config.toml
n_layer = 26
d_model = 128
n_head = 4
n_kv_head = 4
head_dim = 32
d_mlp = 448
vocab_size = 512
activation = "squared_relu"
norm = "rmsnorm"
norm_place = "pre"
norm_eps = 1e-06
positions = "rope"
rope_base = 10000.0
rope_fraction = 0.5
qk_norm = true
attn_scale = 0.177
bias = "none"
tie_embeddings = true
parallel_block = false
extras = ["local attention windows", "paired heads", "gated attention", "value embeddings", "hashed n-gram embeddings", "a smear gate", "an embedding shortcut"]
init = "normal"
init_std_qkv = 0.0535
init_std_o = 0.00742
init_std_up = 0.0535
init_std_down = 0.00396
optimizer = "muon_variant"
lr = 0.00414
beta1 = 0.95
weight_decay = 0.062
lr_head = 0.00525
warmup_steps = 0
schedule = "wsd"
decay_fraction = 0.779
decay_shape = "sqrt"
final_lr_fraction = 0.1
batch_tokens = 16384
seq_len = 1024
doc_mask = true
train_tokens = 98090000
steps = 5987
dataset = "wikipedia_en"
Each number is 500 + 25 x the weight over its row's rms, rounded and kept within 0 to 999. Layers, rows and columns count from 0. Numbers have three digits each. The size before them is the row's rms in percent of the matrix's.

# layer 12 MLP down (transposed), 448x128, rms 0.16, rows 159-213, columns 0-127
113:495542521480471531550488498513482473517486468517481513501505484510514449518516471482514520478521482501543484523468509454469476528490496463538497487517478519492494533529497505512535491491512485514462535536441515494514487500475511530459509488488507505483460504502530473470513477454497512498478482555464499504470467457526480474478517510474446496533507491509489467530453536460503501454474
037:486481478513538564516558461483495533510530475512477453522498499524524530519480500540455496506528479525458499525516502486495507497531500495523478511477506507507465537501490486486488519498471518467528468469483487509453487498456527554469476546490535490472486553505491522466518528509495489463506520466492485522515482486522445496492487517453482520505463488486504489499477518507532485478447
101:501493478497483532509470491436509510548525518489495508482523470536491496499531451532495524553538489504508457543491519496484507492469526532470506490502508517461483494508480493519457488494463461489522524500472484505478480488529489516444499495487482496488505486492528488499508488462569461478547550503507533471484529497460523488457525533505554488478517501486465465516524507517509479476490
101:519487521463487527511521459505482527502508509495506521547539483532568563476506533468502508515497505537524505533519496488514504488486508456443498491469501487503500492498495502494481483531497486535490496508506548547484494501492494454515473502504437496494452503483518504455513524503539504501523448498518473489505468459528520494543531503484503523472494508542472544479461487491490549520487
081:514509466478535481524477556470529489502491484493513472491484507497545533532558463552521473572495496481471510508471509476488526495520498525479471493492527534464441475496474545503523506497523495517518506488484515570457522496476522515517528481494500502474522513496508538478531488479501517480552500506479518485484512509502516466482499536488535490513502529491544493534487482545491481480508
063:521498452543485456486486510509498515453496517481513492523511475475499507531558550547504485471479467519522512495446534504501524502480477520493486511501550471467530494529505555495540486509506492503546524548523511498525479490506476498454477465478510469527445504552485493519461518500478504517483503515529509484507494494496540511502498464464483503456497480471473494490480519513499461533486
116:523495460472539508508495541493503512514503502493495513524482489489504538528529498511492512511488536528526510513500535487524484498470530468495518536533474515513489505480464503480465452513531499510440509537466493514462517506485442540493495518515489550509508491522530508454519490462514455502521474515491443475508532452494492487447499475485483483488539497522488460511522457495566505483516
047:505476490468513459513524491495535463505495504473474485534469482485533484529509486470493492466487528474490473520481507553519489485541438517458477528553522551512500494519492463493500446513498545423492493508538523443525534509488503497496480479498506539509468490468486476495481485443506513473521487474469492466519474501485513511522501516483497467506500495474510482467504509483531492479526
115:535535470516518477460453489501473507499486494521492478534496468524524537505534456507490523501490554455496505531511549511475506559484473465515476515528483512529477458501469507471513492526509499495508505528486508510511477511451507493527495448519492525518525474441515494486463515542497533547466481495485459493540507467464486493521538495478477503528542523514519486481481500498518469489489
060:524531489505533472482558501464554474511507536543494492494539463512468462552517497473484515560511500518514494490484462499515509442506487513478448528504507523521511481491482491480488505479530502478479492516483483532539476470523480447498446492468460493492532508546507497484498507481518511483491539527525480462486501497508459481509488549527477480535488471508485501501475517481489462484513
080:469520509475446497530465490514530499461525505499545494523515537521502462495500510494507496471492470469470513557535504511507501536466447501537539461465496516483498453505543533463498489524484569508537475539480454544495502519470475500483469541492500514516505505471480507503509540494525512511513529494492539502490491521510518463484488513508500482468496507488528468486542490504464482486472
133:487471514489502507491494541490528502533514467505519519492519477467514567527504473503472507507497509445489494518498522504506519467464506526478479484481515506550477508531499476494519516553523505504512498491503509541506524549494509552473506536493479477483492495464535462460508474540557475539513506460512485472482466493490524563483497507506539511519487473522466470530501449469505465508520
116:501514452501512527524541458479486536503485512538504517488488502495478469483494466506474466518471488513501484551513516520470527525506522493496469493563516488458510490486491503498515471494511492507503499505473461481502510516491506499561505490506502520520437441467485539541506453472529487496517550531454487510502474481443510496508492458505526530481461469541473502479508532502477486482480
088:547506467491524434509496474527456513485498560483511468525488520541506501507478478508533484504483563474520484506473561522516507490488540482533487492546491479527510520513462520501528465487499528510491528491536478479501507499498517506484483484472481492495508512537535507545518514521547512521552460539517520504523528514497478462503520465520509511504497474482505515490505506457514447475529
090:490531475545440527507477535497457467512463576476522529481478508523517515498496526515487507483530487481467508488526492440525504497478489451505459494536506490482476515505483525511498484475517497545529454501489526512443522554524503494503496493515507486498485496474499455506486526499511484500525504460503530563520522454483505525507507534480486512459489505511498458482529483509495474481513
085:569507505528485529520517468467475478512467544518445469493477513538516492516555493457488494487557479524521476508445502510477508564497459470478548517544484475483464521505513491485508467518481490483484433501524523505528494501474526525472486503508488533449506516502482520475488492464478512498468484474496452490534487529487499513497487504535487508488485492526501503488493504508500496504497
093:465481501515488529527509524527469526499551531491500512488504496526478515486518516493504496507516515502489480541507492510533515532480509496494480530505503467483507512516515504450485518531529514447476429467540548445480512497503496547554483490494495493517486539525482490496534493538511554532491476478551499510534488527484488490488509510491542532487501470527510478499544531492485522432481
099:556530449500527508514472515545503497517497497447509510461488558499509527453450536482483479498533484552505517507486472502474480543513451532518485501479476486486490496490517496549452510513514483479516468510493494531522515460484486530473482513473473525504521507519529447511491520527464504493498500462480500488489526508481482505554459498521476501494484524480527532496532492462490537515500
086:519476539479497533481457539481503499492460452513486489525488436567449490511472493505459469484540496474468488492502503489486530522514499488503480497471504521500498548535506540526480481483487503446510498516500541502507535472523517479497508473492467504528499504485488513501506498490512467520508541520508540510460554472520499496491475541505500503520498548515489527498515515478573489518469
098:484493482457499503515502481500535514486489511514471467492460522480526482505499518497466505500488535461502429531506469451529530511539498504484537506523518508468504465518463494532447459488492528480522476451488494497507496507489461510524491501508518474507461503513479536483520487490530492528519459504497572492531511521498479459509526438524489492504528499559488503547510483514487470522478
136:473532502480481468518562518527535466534471509477499488506523497531532461475510456538475510486487449543467534509514499498486479526496505502517522489497539503474477507469520493482471495485488495527439547527534509509490470463517465531502482477497517526492495518497482490465516460483472494467448502495501515497465465446512452498494478511508493529508526470518466535526518497474514542506489
038:522507475470496448492500497455447529507484523462557507496486501476527510494498477494483560486529522509512517493479479468520482456489484525475509539498514508528474493527527536488461504473473466485488523561490460488489465522496472525493490489503560512546462486466479501492503471476472471498504505504519527528495480484486503488545520493439494528471480486490480487456472511483483497499462
124:546489519509473508519462507528491501522505464515530520522535478479473523500470469520462466517529521522489539469483521557533500500497509456484497487487520480490485508533434466475476546515501503469460516507485512495466496531520478518527514495543466511469500473501507485470542521503519512497520486478513469562489503512528569475484505537491509473513463476539513500474498506495538476498515
097:484467495466503483518482508511470526483521497539506449467523548478505474541495549505501536540504511482522477489464542466455502518525515485518516484482531481476510517494484501489527504540548495484480526541506460540496460496508497482507504488543488483486493508534516505498479522509490478495515493455522475521527497502516536500461418435466496461498516514481520509492510488497544528497492
103:475485482493518465480509511493480521500513508508554475479513502502497520500533500503487473507527492482507505494527517503513475523466499424478501523476485474499496509486513440517517522505488486518488543490480507512527498547480508495478481523458487516515512444491544519479531506494505483461483457541548505497507500490467549521466523521497509550493524528440468508518568533524466511476462
112:490497521494449493499520478527503496511466498483475522532499492516541523515489465493480488521434555459507495477509494491521535531506535512529552483512509489488504474469498508489534448546482489450503485444491523502447470514509522475495487485518512480513509484475486523526528482547508514509486502563499485462519479487535523513533476523531491506467498489456488524472472518499514520471540
093:542492540497492510584479498529489521461522480507500502503541526505497503517513515459539512495546494495535496526454468505492481528477516483483496471472474463473520521502529580510504498499482515491502509508471512518517465461482474490506510469464505516478518468528517488509496492507510496528528514500480520502436533500503560509470473504462487546497474460515540488473511523483476506495481
116:508511472419481499544529472511492538521485507487501488501499522507515498475485488472542525458505491516531525544503506489524513467474515481512498547537541502503519490517484502472513526475450522489451480517514488524480509490511491488487529533512509557477465471510476498496484518501472490478508501494475480510524462508503501535484538476486470426515498496566466493477469510498463493540472
066:491503480517456526487506518495513506539538436512504495499535513515486480509473502513488554510496461475470499469501550433479513503522503469512517495515523520475484500495473473507457523542517488491532524532521510479518507529457503457466515491507540525466494503513515537448506470528469502501482519473524518489508473469513507457491471517478477533537540499524517457500510494540491494517450
046:488500452508489543514482485454524466512474511527505487513509464541545538490491512505518439472450546490520479535497541488490500475489506510485507492505508562511476520491500528489481509515442468505506484520455523487493498533520476470525530517472476495518485491493503515485520505447512475502488539472512512566485482473516513525482523581506492485478530494508506483492481493484494494469472
054:442525522520534526490470476526483518540508544472528471542538503503481498500525500520510517475493488452520552488462463485474474502524527509514510477463509499499504525550470519484463495518503526472483461503544477494511511501505480470494471502524537464457532475455499517500553483520500468474482500448499527527479472509494456506494537479480510458506465484503484519489510508509484502463490
025:526490520525544489485531476460502527515480447495482506522522507466504483510495468494499518489489521538479500485533516456504531474444489482470538520494485536472497498509482478524525489499482466461485538448532525485532499524493479519535494514469539474555516543491529512490476475515504516448547488473484525518472534480503496485486475453510526505502504507522497496542452510475464509515531
098:462492483498487506482519471524484472504507487492536523457452526467513464509506487500537495514541486517490508530534511474482499512513477516451499526509520506511526508522470511509489532504531517536447565505498497451524489509509479497501534528505482498531535495497501485503483444523445542510502536471491450489488512552473523550459508471546470484527485468485514474513519499501521536497490
096:531511523490501480472504514439525508490484482460482525575475517460507518493523519521507462476548540525522494450511504440474496521497501482515522473484469480513512483495459500546497455497502534528549489507527466495475503477470501488521514515512520498492497502518482484498508454517485527472474531509518474478469480512506472540506539524469489509514472507474497470485534502519480475499565
108:499505499518506492522500491517507520524460460502466510504478496489506532501533515492467531484533504579523522521459474493477487484463512505542517522539529503491521513517514494504512506527464500504466469469545518570539537518469475481464471487504493498533504526531458479463512500533501498520529461523487521489536541461463484485560493501477479510477453521503495504520502518521495516519515
114:531520510497567446525517536489539430496487519496500492477472496497504548515557519490516511464503521503501522515518484505497498522470498526534539471486494508497480484502514503476500494506459471536481467537472490498505485484482519488505451494501529522471479535485512494475486508536466498482470465503526517468524515463505466518517506544497484467544518559497491499494457483549522466524490
049:455541527492477504467453520455475531505535493527468527536533488508484532497496483553484499541500502538521467490529529541515509492460493531506509464497513486483518532497500443504506471536489491479484533482485525467512497522463495507481484496491483494477511483443515492473513490530461489473519487551548524524467484482472527473526469487526511484534475521493458517486480505525500463508501
141:506464516564492481501473497498530521488496469472522557513512478527457507497482483497466488537537502516474492462542506471492490521486512483476544478483487503512511531500495492477486518536456506465499476481502493503532540494475502494538491496497540459510553505512567532497493466497533499520513478526501516498466525539505503494512498535453481486507480481532447507499530488460497457458532
046:484477481470519542486514462519501498485484497511447503467451481509508503516518451498529513536491502510534520503514484457492445512490511518487469533556481499510541505478470479510496476519455482530528507508478508516508466496472538496499507529454521525516467519449478498472490517522530473525478528518477483511475489499458534450541525486503547477488485473517529505519490542527468472507514
024:497469506521541518475498503486460520506517482518500492473495521493506536498540485527514520480537550457490487501506497456514491477538530526501467515533484496518521520530526525482474503507469484517472460534544514491521481488512574501519432525466536506500555484496525542523523527507479513465488541492538522535504496452519493520496480471530466482487524520522492516507463528487504494489505
086:509493514494508448499523517456541502505469491514554414544484476499469473511490457520462514475500492496473477538475527514520505509513472554503479492484477506519494466485517506529478468483504493511516506513503528509540488485523486510479514462536460500478512507496505501489464466481504507465506505497458510492483520506501503549519524553487504525491496460474508481458473546535514461548496
117:540482537461508471470490444511481528482496471486516561525503516514572528504496496538468515547503512504548549509514480463529472511440497475519508518507472496467492490502507511494501535515527521526491536465485524475502519498461468506486487498511477503514519515517443482505487497447476510529518491483494515485487476496491483468525512539489466483515495520535483457473463496518478518494522
103:536532514495521489504471508476479512475564508492485500546499512512505470507551499487492486474481389494515498497532481510499518499486490479500498479512515519512490473488488518499483462515498513515504503512502514533497492527457494521469501485478511525548437515495480536489506512494511420481475495475498530545503476514480513544490489497483477490440483458530460466488502524510508474498501
093:508497500454462521499512474509523495502499506492476544510523446507522471480485488527472534525441479473501466498532501493518523469504533526522553474496528508483497479487483495499501439488514495550436491445500470490479467487514512483498437482509469532466483526469492501488556512512521512450505525460497509485454472464513486484494476522506470520493505499522516516532508486515479495493507
112:483534506448498458474547550528502483468474516527478498503485531474457522497496507511497499465487489503487519481500540542483510497453491470498505507506507534505478527531464505464521471540499484477473540516468535514505496447481489504473506513567511531452492486497468497490471513494541500535463505517512474477504483447508463507499486522480500516500543494475545474513501526485453518495478
085:584545517493517447497518533452496525501482522492520519487484480490489490511488445491476508475499516482493477477480526521493523542481539511515472482551549514469494509553505503456467500496483504501530513470472501481530507525478538529503518494442463515479550458520550501484529490540511481473485516496507476537514500476512498480501490481484508511509536522492472498527500488489504488468520
099:488479504507531510540480495542559509467486512480461475540523499523523469492498468504480505497530527538502462488494488475477506499537475490478521486527505470540519512468477527512479459529506490521462500479514523482508482505514447450473471511446505533484507438486504516505458515483473491487527518439499488530516465471512485518501494524506494479511473448514503490516496459474531483460522
071:474511537529550496503522457518512508455498506475479527505514540485540490527516511479497495522481516510480564513529529482478504508496504517454529487509489551465519510519524515471518546511536474487490468537487507511525512499511494483487523532524492496506489469504556520499574438479525521511493473505459473485495488533529554472484478491505510506505527485483524467514539496502495484501455
053:491482493556450543502535483469496531481489505520527534501527499508514498512490504484497477529537510516449491503478514537518561475495491484540529501466506521476546503529486522493482520482488490485490496473496511463565482473509523535462522511546512503460500490516486501519536531494471479504481471478559477483504472481482514466489516514512484490506534504503532451552498482473513549511479
096:527495553495453510487477458509439542517529465475480484501464508497522465479506518490492502515566518511510514527519458486536458505490492507491504514476455501516484500477484536498513529514424469479470499492505489493518513481544512470488466483491517500455542511536500479497511519487465487495510515517485530458489540513501514511505494551510517507508504456489528498455472538490483495464476
034:496503498523469488525477523453496523481481524541490456495488459497477505502509535488458471466480509492472489510508533466542528466470509485527492472486547528500475528532524536501512522500492476474451501479498555480506528530487508521475519502500514479476473458525512477514522497503472473545545518497535486498519465487507513489487478482491478550488480531506483481487473434494483485564506
112:517544518493506475556521531451488511535481473493501533541493484493520525532520478479521530530519523517538486476523484504505491517496490540452494519472524527496520447498557491518505440558490539495523521492528519468483530488494489515529488518475470499515478472502531487489440513462479447457498520490494488530512503537515508487524521515488496517491514484546517503486502478504461508520489
097:502442481476490500479473481487458474518480491488507489531476522482488500528499467506502524529492451487530533517494450521487506521465521478490448477517527514496491483489501487511499513541518488478482470474514537516511517453536484449479469521492520536506470541488437503521495458518532484500494484506506525533473488494459539540455465479478491526457538495515513515494458513527464499517497
097:461488467492517550494546469549461553457525505509507473521501535491499482530508500488512531506513522513527518525501496463492531525509504528513488472501456476499520458493493547524479467515542472508535513502515467465490544482520488471498525535496516494509548477528432473506497493524525526501508487496507507528494508436493525495494499489488513542517533523468510481512519501481503548540500
106:489518499513484518491507492514480439519488511469504526513503539472490503516514499488506533535523502505507500487486437511505512540516516492536494504517505494529546527558497479462511552545512474487470474485465525512507518518456466500478451506521487521518489489452542511490535481501483497513470538470527520453514478445535459527475508516511473500510491499471464541493478495480515472485454
# layer 12 MLP up, 448x128, rms 0.162, rows 160-213, columns 0-127
036:502482483544487504476451566522487487500507510564479490531448558464487505502501487497550503494523480506476452496460493501518516473539499454473507490468544480509500476507493495518503484502539536510519490538476524507496481521477477537542504504483480483458512530521461480549458495504516486483508511464471509441504498499524489525504528520490513518453528485514497505493493501505518455506491
102:459527468500513447457544495492455510533488502545515504497520522501485509499477466537542519502508468465497505498504507549442521512478516548508538493526505484503509507497454493505478501516546514473480472480489516512492423508491494510533511480510494471543512494509515482526452513536506536499472512535474515477491485488500534518526515538504449521498497446490498514505516540518490512524473
087:486485504485497484497515483473523518541463532530500499513490458495502499505445531523495480515505498498473533489558540503457492499470466508533470427487466506506466484449513477556497525475537499492505492490499488488495483538512499512542483500474466492495488503460492533506515503504545482495556473507468502502503490465471500461496489461485528543514501470490513508492458494509472550524457
087:500471498515492508488489510501521497542500514486490565495528534484467500549516504525512492450525493498498497539491536486513534495512499489479502501504519483536493510533559465503503481514519511565476539472494472475509465476535526495504513504504504505477478541481486542463498473452508471491507450499487453448485534528542491505447491538482489494520515505531499458458468489488509511529500
068:465520539472480526469493516482515498494506454486513484471500521528510508492455494486442505533489487478465541491533488499458489541508508507461491516546489531486523499468501517491545535493448483524518503483521454521498487557507525539546485514512481502476490482468503477480482484507463462512480497474468486542540461503468456520518496501505492498478513542528489490519524493495563509511488
133:541469495495522530491461517528527491517483505498526504512501528431474516514474481517513512516527476524520512487515494539487463487440454519510549494537473482499475493494502519528486482503492500495489535545457485502481529523476483496526524530539451455511538478504488516504526549511552518530478472535482500519492548504468462460475492483529488509486498520508548487517527505485511521504475
049:477458508447550515481510504501449458480477527514502438530515539550495490493487522491468516478482502500485451500490516534500497496453526503469504484478529507472506476469496526492476499514495541483529512540522470536504459507477512508553485549553519485513488501482500482498517502499472517454507514550489509480530490507475475485521496529459523466484519485477483529526467483514526502527491
126:486502510500481482468497513471490501497474522466457520539509526467468489533491543504487501499509505482517552516480496495484530525481474516530481490472559482463524466501506514538502515485452488514534513551505502460508485467506487506499523513573472521525495439530524463514430521489519504482497494530476538470518514521493461470486477489507544488492517477509498497502463475477515534515485
066:499498468546506506468511535517534505534471465507517518494498543465532487508496508496546528476477537513501457521499485490487483529494548539476531556510466492464475469511483498480522488489491515479452484485491490512498476484502531520570520485538460502466531467532504453496481521472468526532517489491482524514503515542522533489495504496529486501509478474492497483475514507505484427500533
086:478484503464520499527563516488496506497475507467511516503502450527514460500498486507521509501513508500419503494532501498527519528513515513521533515512510503520470487465515459529457454470533480525507479463554489495497489494535524533511485477526529510516505547507522504493512497546476446518474520568472510515498505522511507535529487494507476491516529505499518561532477517513513515478537
129:511494456548497532506448481527523478496459493485495494487519495465513506503466486546503535527520506512510518524506492464498478484517524449535482520474529479502531449523492492558494484495504466513492501492510479532515489544477546524528507477482535543485498529517486507488508480515500520461480517536526497500469513522477488537496575471515479471519486523527511502455513462529535530471493
107:551500497457488529512504528490492504522523506497502510504487507516468513515511528487571481482500509540471493502541502525509526493447506528480488540490493502488480525538534525521548477483465529490499496546467524512489501518533496534503510527544484525452518481500484505534486483482481476475464473487475530533428481491495458506536484505474547496454481513479522507544523521468498497486498
095:500476470470508524552524515506494471531526511488466508522481514474523518527495560520506526514539476509486532486515519510481505479456514536496514495454489516533512488461467488520497525491495477544556481521441510500523526457536540474491495534486489482546508505483510507533500480515508474459559538516516489531537496509516493499527511498509512482508511531486530471455527519536457490518493
092:514501530504517515492534513488514481458494488524487461448479521489464511519524515472562481537471500505491477507502558493509504516512518486535526475533477519543522493553461514550557510505476519536488485479503511510472506490504497501498514486479489466508482501536505504501510496461510494496549517507490533519546513493472488537507488473492491499480552531468487495498479442416505505484494
092:492517544510487475475527495525504426484493472517473503487491511476508515460491484477490504533500508459506485489502489516523532470516504515490483503483473496536490508546486496528471489499541464496503491437487506541502443459513460529503503520508506455467526468506460474521465510502511483533549481505515471503561494466513476477495531557499493515480512538522525478536493496536481514531492
090:475485521533470481508475474496554480468482493473524485530450489478481493533539538519473500514529469546504466518507498492530483521507535490518504486495481527515455536512488496503450498466516505468517489523497504524513480523498504467419472528520475497491568521503513529562513480500467518483488528501467513535481503517488520519543506509516470513506473513481528508501521520524539521535488
107:497513492509498527433539527471539458493509506551499465482452483529509528499477543513502541491499538439479483460481480537475532541464489478517473483502492514520531493510474529474451484478434506493485512495486496517504501501483494485498514553493476502503503569519500505531499509485497482491505475504485507517507502526489449475505498499517523511476547475527525508505460467493491525512529
085:475463486507496508501472505535521498492527476466508432546510548476455492536464529497540488526531499542493513489525482504511477482501526491479534500555460490465494561513492519528538489481490457490519539470520506489499471543491460481485481469515485509494499513487525549512522510531502484542502542520496460505500504490521494497518514483551476514509499473494491518519484474448492522478506
102:509499499495456456495525514505497474490556500509476520498462525518455504485502483468519500499523451517503498511465512481474503469484520491506495566503499490513521494520465525509504462442510483498473479487500483526547512529496508515493459510559480480523516526568499509489453504530527508525526485466524484520481487527528515523483472542435513478483504534486471501501494457508532524508466
128:476496510505493509487484532475500519500522493505514464488506550480526533493476494509496477501477547455503494487480506520492485455478427538483468531502510504491490522516541471504511536494528518533491537471474498518464507542545452513522504532509510463517510495523490495517451476542458517502525524529487476480503484482508469476538493501507518486431502524481536481504467502475516488542553
043:508464528540550517471484483520527421496494520512491461496468553493513487469477510494487524507527496472522496494533457499487526513465585506504507518464511532523483494477500475488532520466467492496531449516500489528517496466505519494513530526481491516484496485474512485481502479528490481544486471531496513519517534501470550465490494524517532530474523508492502516491495514560484508519486
122:478524482490466487493510484480471468506496446512497488493455497498486473524511493533485518544518463527500506485510496498458495492500524445505563476489485474516513510489534480537535486517518515480527540503507495506448449491517458501514458484524522499441498557509504495520538518499518504510522513513452490517480494521527498531498530530510497452481466464476490480488486479513506541435493
107:528488509511500502474493503473517470519490508462506476509490497480479559420459444507479520454516527499481543534542489501484482496540467475518483475474492500499504543519462473513468525512550515488519469492514501518502520467477509490481490533458479503493498489464481497527480522503526509479507507516499503504508543511547520512507565555519514523490475519512499477505504562527525484493486
092:517468487498500514480509462497502475483503501478494485440502553509524500486460484499527514495446512497469519531534500508467501458487529484474527528487491496472523490518516482537522519494499531506511478485491447556523504514494504478547486503490504489506493489497494546473503475494554481501484492541470482460475501475498501534468479539495515478492556496452486492452565527548481521529490
114:507492485526517501462516492530477478484525470511476466452475492457458502505479501491535479501511459479502497544521509505524478484434500460501442471503493485490494534508521534537532467496511486483533542491572494486490549526501495502555532505458511531495539536484510470501485529500539501541496497470503501483476491498531487494497533471507486501507509462503526473501513497503463496484457
098:452505524528492537521518497486583503507485489499500486484505524480518541504471515524496498485486539536471480458487507520468489512528497515468498495493509529512428461507557494506482463494513508484503465496512471511541486563535512515507524495507481521484473528457474499493533499539459492520478467508513490524474522521537458502515518500536526507524489499475528471497534522463517506477470
111:506499483543454495534494540535494507557498491565489499464509513487462513512433543519479514487533526477470497518463485489487478478493528477504479566514472506503444512481527464468497494477498519522511489542509511499511549513486502496491460495464514471536529438470519489471465520497515480479523513501491483475494502520484470480500504512506518497515513476510501545516496506535526502540499
068:497534524485501483473497538541495508500501500539494489498483473480464572490501510525516508505508522479519522475513535492517538480464464467482493445506502469505550531522480431514504504505473479520467486453551440517465489532518529507476463488505506515528509524485486457515474469515505477533521510521517467517505497491514488499507498509498532500476544533476520477483486519561485502479506
050:527527531473542467546497517494488531498499521511514480449441524505494526480528514490518478507488491459499499456492472474514488501494472459527501505493489485512489547505502541500552487505524486481536500446503499497501511464497508499466504518545475465493480533481512494543481469492524481524503423469483455502485464483504471482507535470519523513500527441498512516518515556491497505508504
052:494527555521544484498517521535492474525470524506481508442527502493533509498491515502503513487504537511515472544478517524490484465456502484478486527440494482544535548514525491493459479494472481516482495498459454506477453497478473522494521541517524474533553436510540487479504503507505496482486499491496503527498476496521488486524526511503461482512487517452485538478510489503513513514446
028:503523502531499488478509476475514481474491555558499503483487547488518454479493536511545482488520468479512519537497526544473507554495528522513477482492521500539467471481521477471490514501512536497520478495486511501510516537475493509474480534501451496461531493504522537520493509491501553515512481516493499496507488529531498518514552476498508484491476525433513492504477492527509555480568
100:510541481474463501486462489443473491497476534497452518563494510473484467489511525508503511538536487506536528453525528517511514458511515531499506493480499492523500484514484488539549537504525490517498494517499516484513533481517510509484499509540484528505476489499560522522461507477516529443512494481508515484501457514447473482486511483488508510462478502485550522518478491524466459489448
115:480520492505509509517500499561462481477495533532523524433496484492463521507473475456506529483457495471511491509504520538461495482545495469473471493497490478473513512531541510466491524484487503516522481466505518492529484505485479509531502554532496495504515501510482519446516516465538459523490458523527530452560513476495578525513498466475501489511498492482513509508505480486498513507487
114:505539459524476511455492518468564459480513480519466496485460480514475505479502510500516500483474536514518479482461513467482496522492514500519506470468502499515540508536491460488475493509503489529475499507477532542489470480464485499515506525508467443499508527481461492547499516532509444515528467507563506553534525534500495437509504524505510518510495504486473509497501521534476514482534
121:491492486465511553460480516509521521485512502537505486529545466465485538473392493531488496504525493513478493467461495517533493487493489526539491471521485487504473492499517483475500511472501493494520509515475532460497476530507521502548467510498513457510528464490511506478485526498537503513537526507504505476490497479489529523505524506521545510477498494454468525541477439461514499508476
054:508422483498498520523533493522507520479483510475528491477503514525510528451514529487512534502538508484447481555523516437480473487511510469500450523512463478479478468538500493487492492489495530529493457434492499517480477495514513529510492501523508471504515490548516480459525468527509503514502474444487482540505475501499464529461532530464507513502503490489517473483527485508499528481505
123:492482477539470497499520488461503479449498535514513517544482481485469522461506489463500474514505490554517482495510507505494497468510539499539543479499482539504522521488575531489452525463509489467503511535496474489495501515514475520475521503559538497477551495533518504541480502479521521546470489502474466522477530532495501527491488509476506482498469483463502479498477470488506517444518
045:486450519527517454476512462500465512525499477467475524459476492489456511500538539524472513488490478529486492541548510517479537500502496534493518501484521543484511566512489476474528524483503512463488477506540512464471508512485470472512472515517492546433500497488457510483491555501497542481459481504480540450501526499488533494462507516521489512497498496483480484503519492524508500530517
028:497482523489483500492519510512478527529514491555501529535538502498492474486492512466526504497468471509482483483495510545502491457471476449543466518518510489492470513482504463514489467516491507506493516534490512498528528480492494578464537422529496509503490497533480461455487497502498496526516511551475476531538530540518493479513522492530507500507515475503542491505533531472473541535486
092:483537455497505510489441487503530473469467489492441481535485474526514494560507465504530532488515491492496534482524478512534512501497501508522512499465515476496441494496509486547514524467491516507462518474487492468529460493503456493557534521486470503512511475512499483473477498461485487490513525541464488549489471474492451537495531510482545491501507500505509528519495540509485528464500
121:506519505534495507517500533505553479525474495507469467523504491499525474504474511474524507434498467473487492476493499480477493479533546490518498482518471502536497489490488452508496517466528466488480468497520485478482527470534544529544492480498510514498454497523532483512479474529508494505542498467524501465491511542540478479503549466514557494436502480500502503508501465473454463459492
094:535518491484530477463500473539497492487534488516481486495523497470484523471463496518498511466514490498513509464482496529438538486473485473543536463513526483531452509509481504505572515522504518546480520473525520465513518487455502500487509519511476512464517514506514513497498486528469502520499515509478529478552534502477535510506460443499519518432493502464479496474532456518506504497498
098:500477548512553514493497523518523480491494521494530509461471491504514519486500455515503516485529474524517460506462499541507529496472464493509503603472503502500491488491498488516530507532557503505561484489512530483490502553523445502524529521518461491537499560505495501501495522495505535511514511501572488508479496519508478529493540524489492484475486493499503491514479526497494528517476
112:510518483491502520528474447482500506511511522495494524512480529497475458511474486515471522474516512514527517508527528488471565509496485529508500527496503469477480449497495502499456456548503504526519507480500516527519507494462527497499518512531468513480494466500546478494504473515477513443498526497539480516468507536457478432495476484545444492492494548552473529516515495507544509482506
090:493462509511466524536466515524473515495462478490534448463458490498486531470540488506512509470484528501549463503512460501506489452514516495495549500472476482507506475530513502576517540516508491501455508537504488528494520519519497548512511503497500522527473495473511493490504492543513522475493521518466515481531515476529518505503488513489519529464514529502515570509473505504510505570502
109:527528499539492451523524517498503514526520520536469526483468527538500509478463522513505515544483537497527519513525517526497507506477534485487500538521506489526514483496507486458544496504516496515486467475505504542509494528539515502457529493536512491503501536466514516497456468500445509532524473515524461541477456500496518549455527530516488532511518493538486485526489516564539515518487
074:498495480506491485451519523504483503529469483481515527533475482504514544509507462499498532497522471488487490584498523475464499486504474516517507508512481493544462555525509514552512499534542534528480518490479505497513539459481469464510477509492470495508544481425525509536499458488508529484509517541537474476523469521516532487485530481492513509521525509484503509497511499538504531524479
056:518509555515510513507528552511527507496478473489484488513475493484541481536470512512466519473511513543461481541458488466478463454491573510522489490467490496507481488490461506491495467477497498454525508491509484538485508464487493506508548458485483492523489479483471466463501482544509541525522499537463543521494519534501532528536520489495530535469517507487488521481516476482511525515509
092:497521438532489491482497473484484498487517487530515482450518499492495582459483522457516484561475464492528452511503484504475491493455512468537503516486535507479513545530531555500500478471527514535483494483497499502494514473512497522489459490510505497491521499490500483499491530526493512510518485500483486496517500488521479477470530487475507510486448501483514415524474508534514447490497
036:496530500497511515472477482536503474525454492486480488502512487530480528516459519455531463504513516510525506501499512481508507501510530526451506562545465471446502493520445476494475558556536450466510511500469492500487482507506511506497498499449457481495491491509478485477512497527494528529456488533503470489491506484506503495535510527461484515500497529529489489550496556520511539491494
108:516507525447536514478491481487572500521549490512524499480552507497466505504519493489508489484464481545448520517490504512479494502503488495516497460550507476502482474506447537472532527482505517530506535454483470496486469481467530543520483507462521487475556519495534487504500470480509516491481492497515507506485503469473484508549525530525514515462471493487454530529490479529527532503499
101:497478512485506485504481496500548491470492474518446547538490489502468495499508512467514494526480467468479503484491533465473526500452510475497496482431531499487489504508471493501474443482488499527531530459482490502500470451485498499467491489552481509473506494493536465518475555493472519539519482527542493497504500509491457474542497505520473518541517497461526467546457475501518504509490
102:486498513505481499486511492492480458472481572500489507513468512492506506483494477559531487480496504469515502480494496494469434494531511487527458493513509521502535525548522522522529450514500505508480505471447533490503474529481491549480532520512499514509465539497511495465475558525503520512493492484525499512485481520480467430496474502502520489546456465481527459532512494505484521527483
108:525524491509468528519502499471498514519532470545502480521462492513517486497490532522518478504535502487498492475533520472546476538512501473513494512518517467517538501480509470528500502442498521456528499524522432560470476503503487516535482452519490503481508503520492477548503485475538468465525480518479491481551509498480531489468505521498492486516496497544531532503514490497509578486530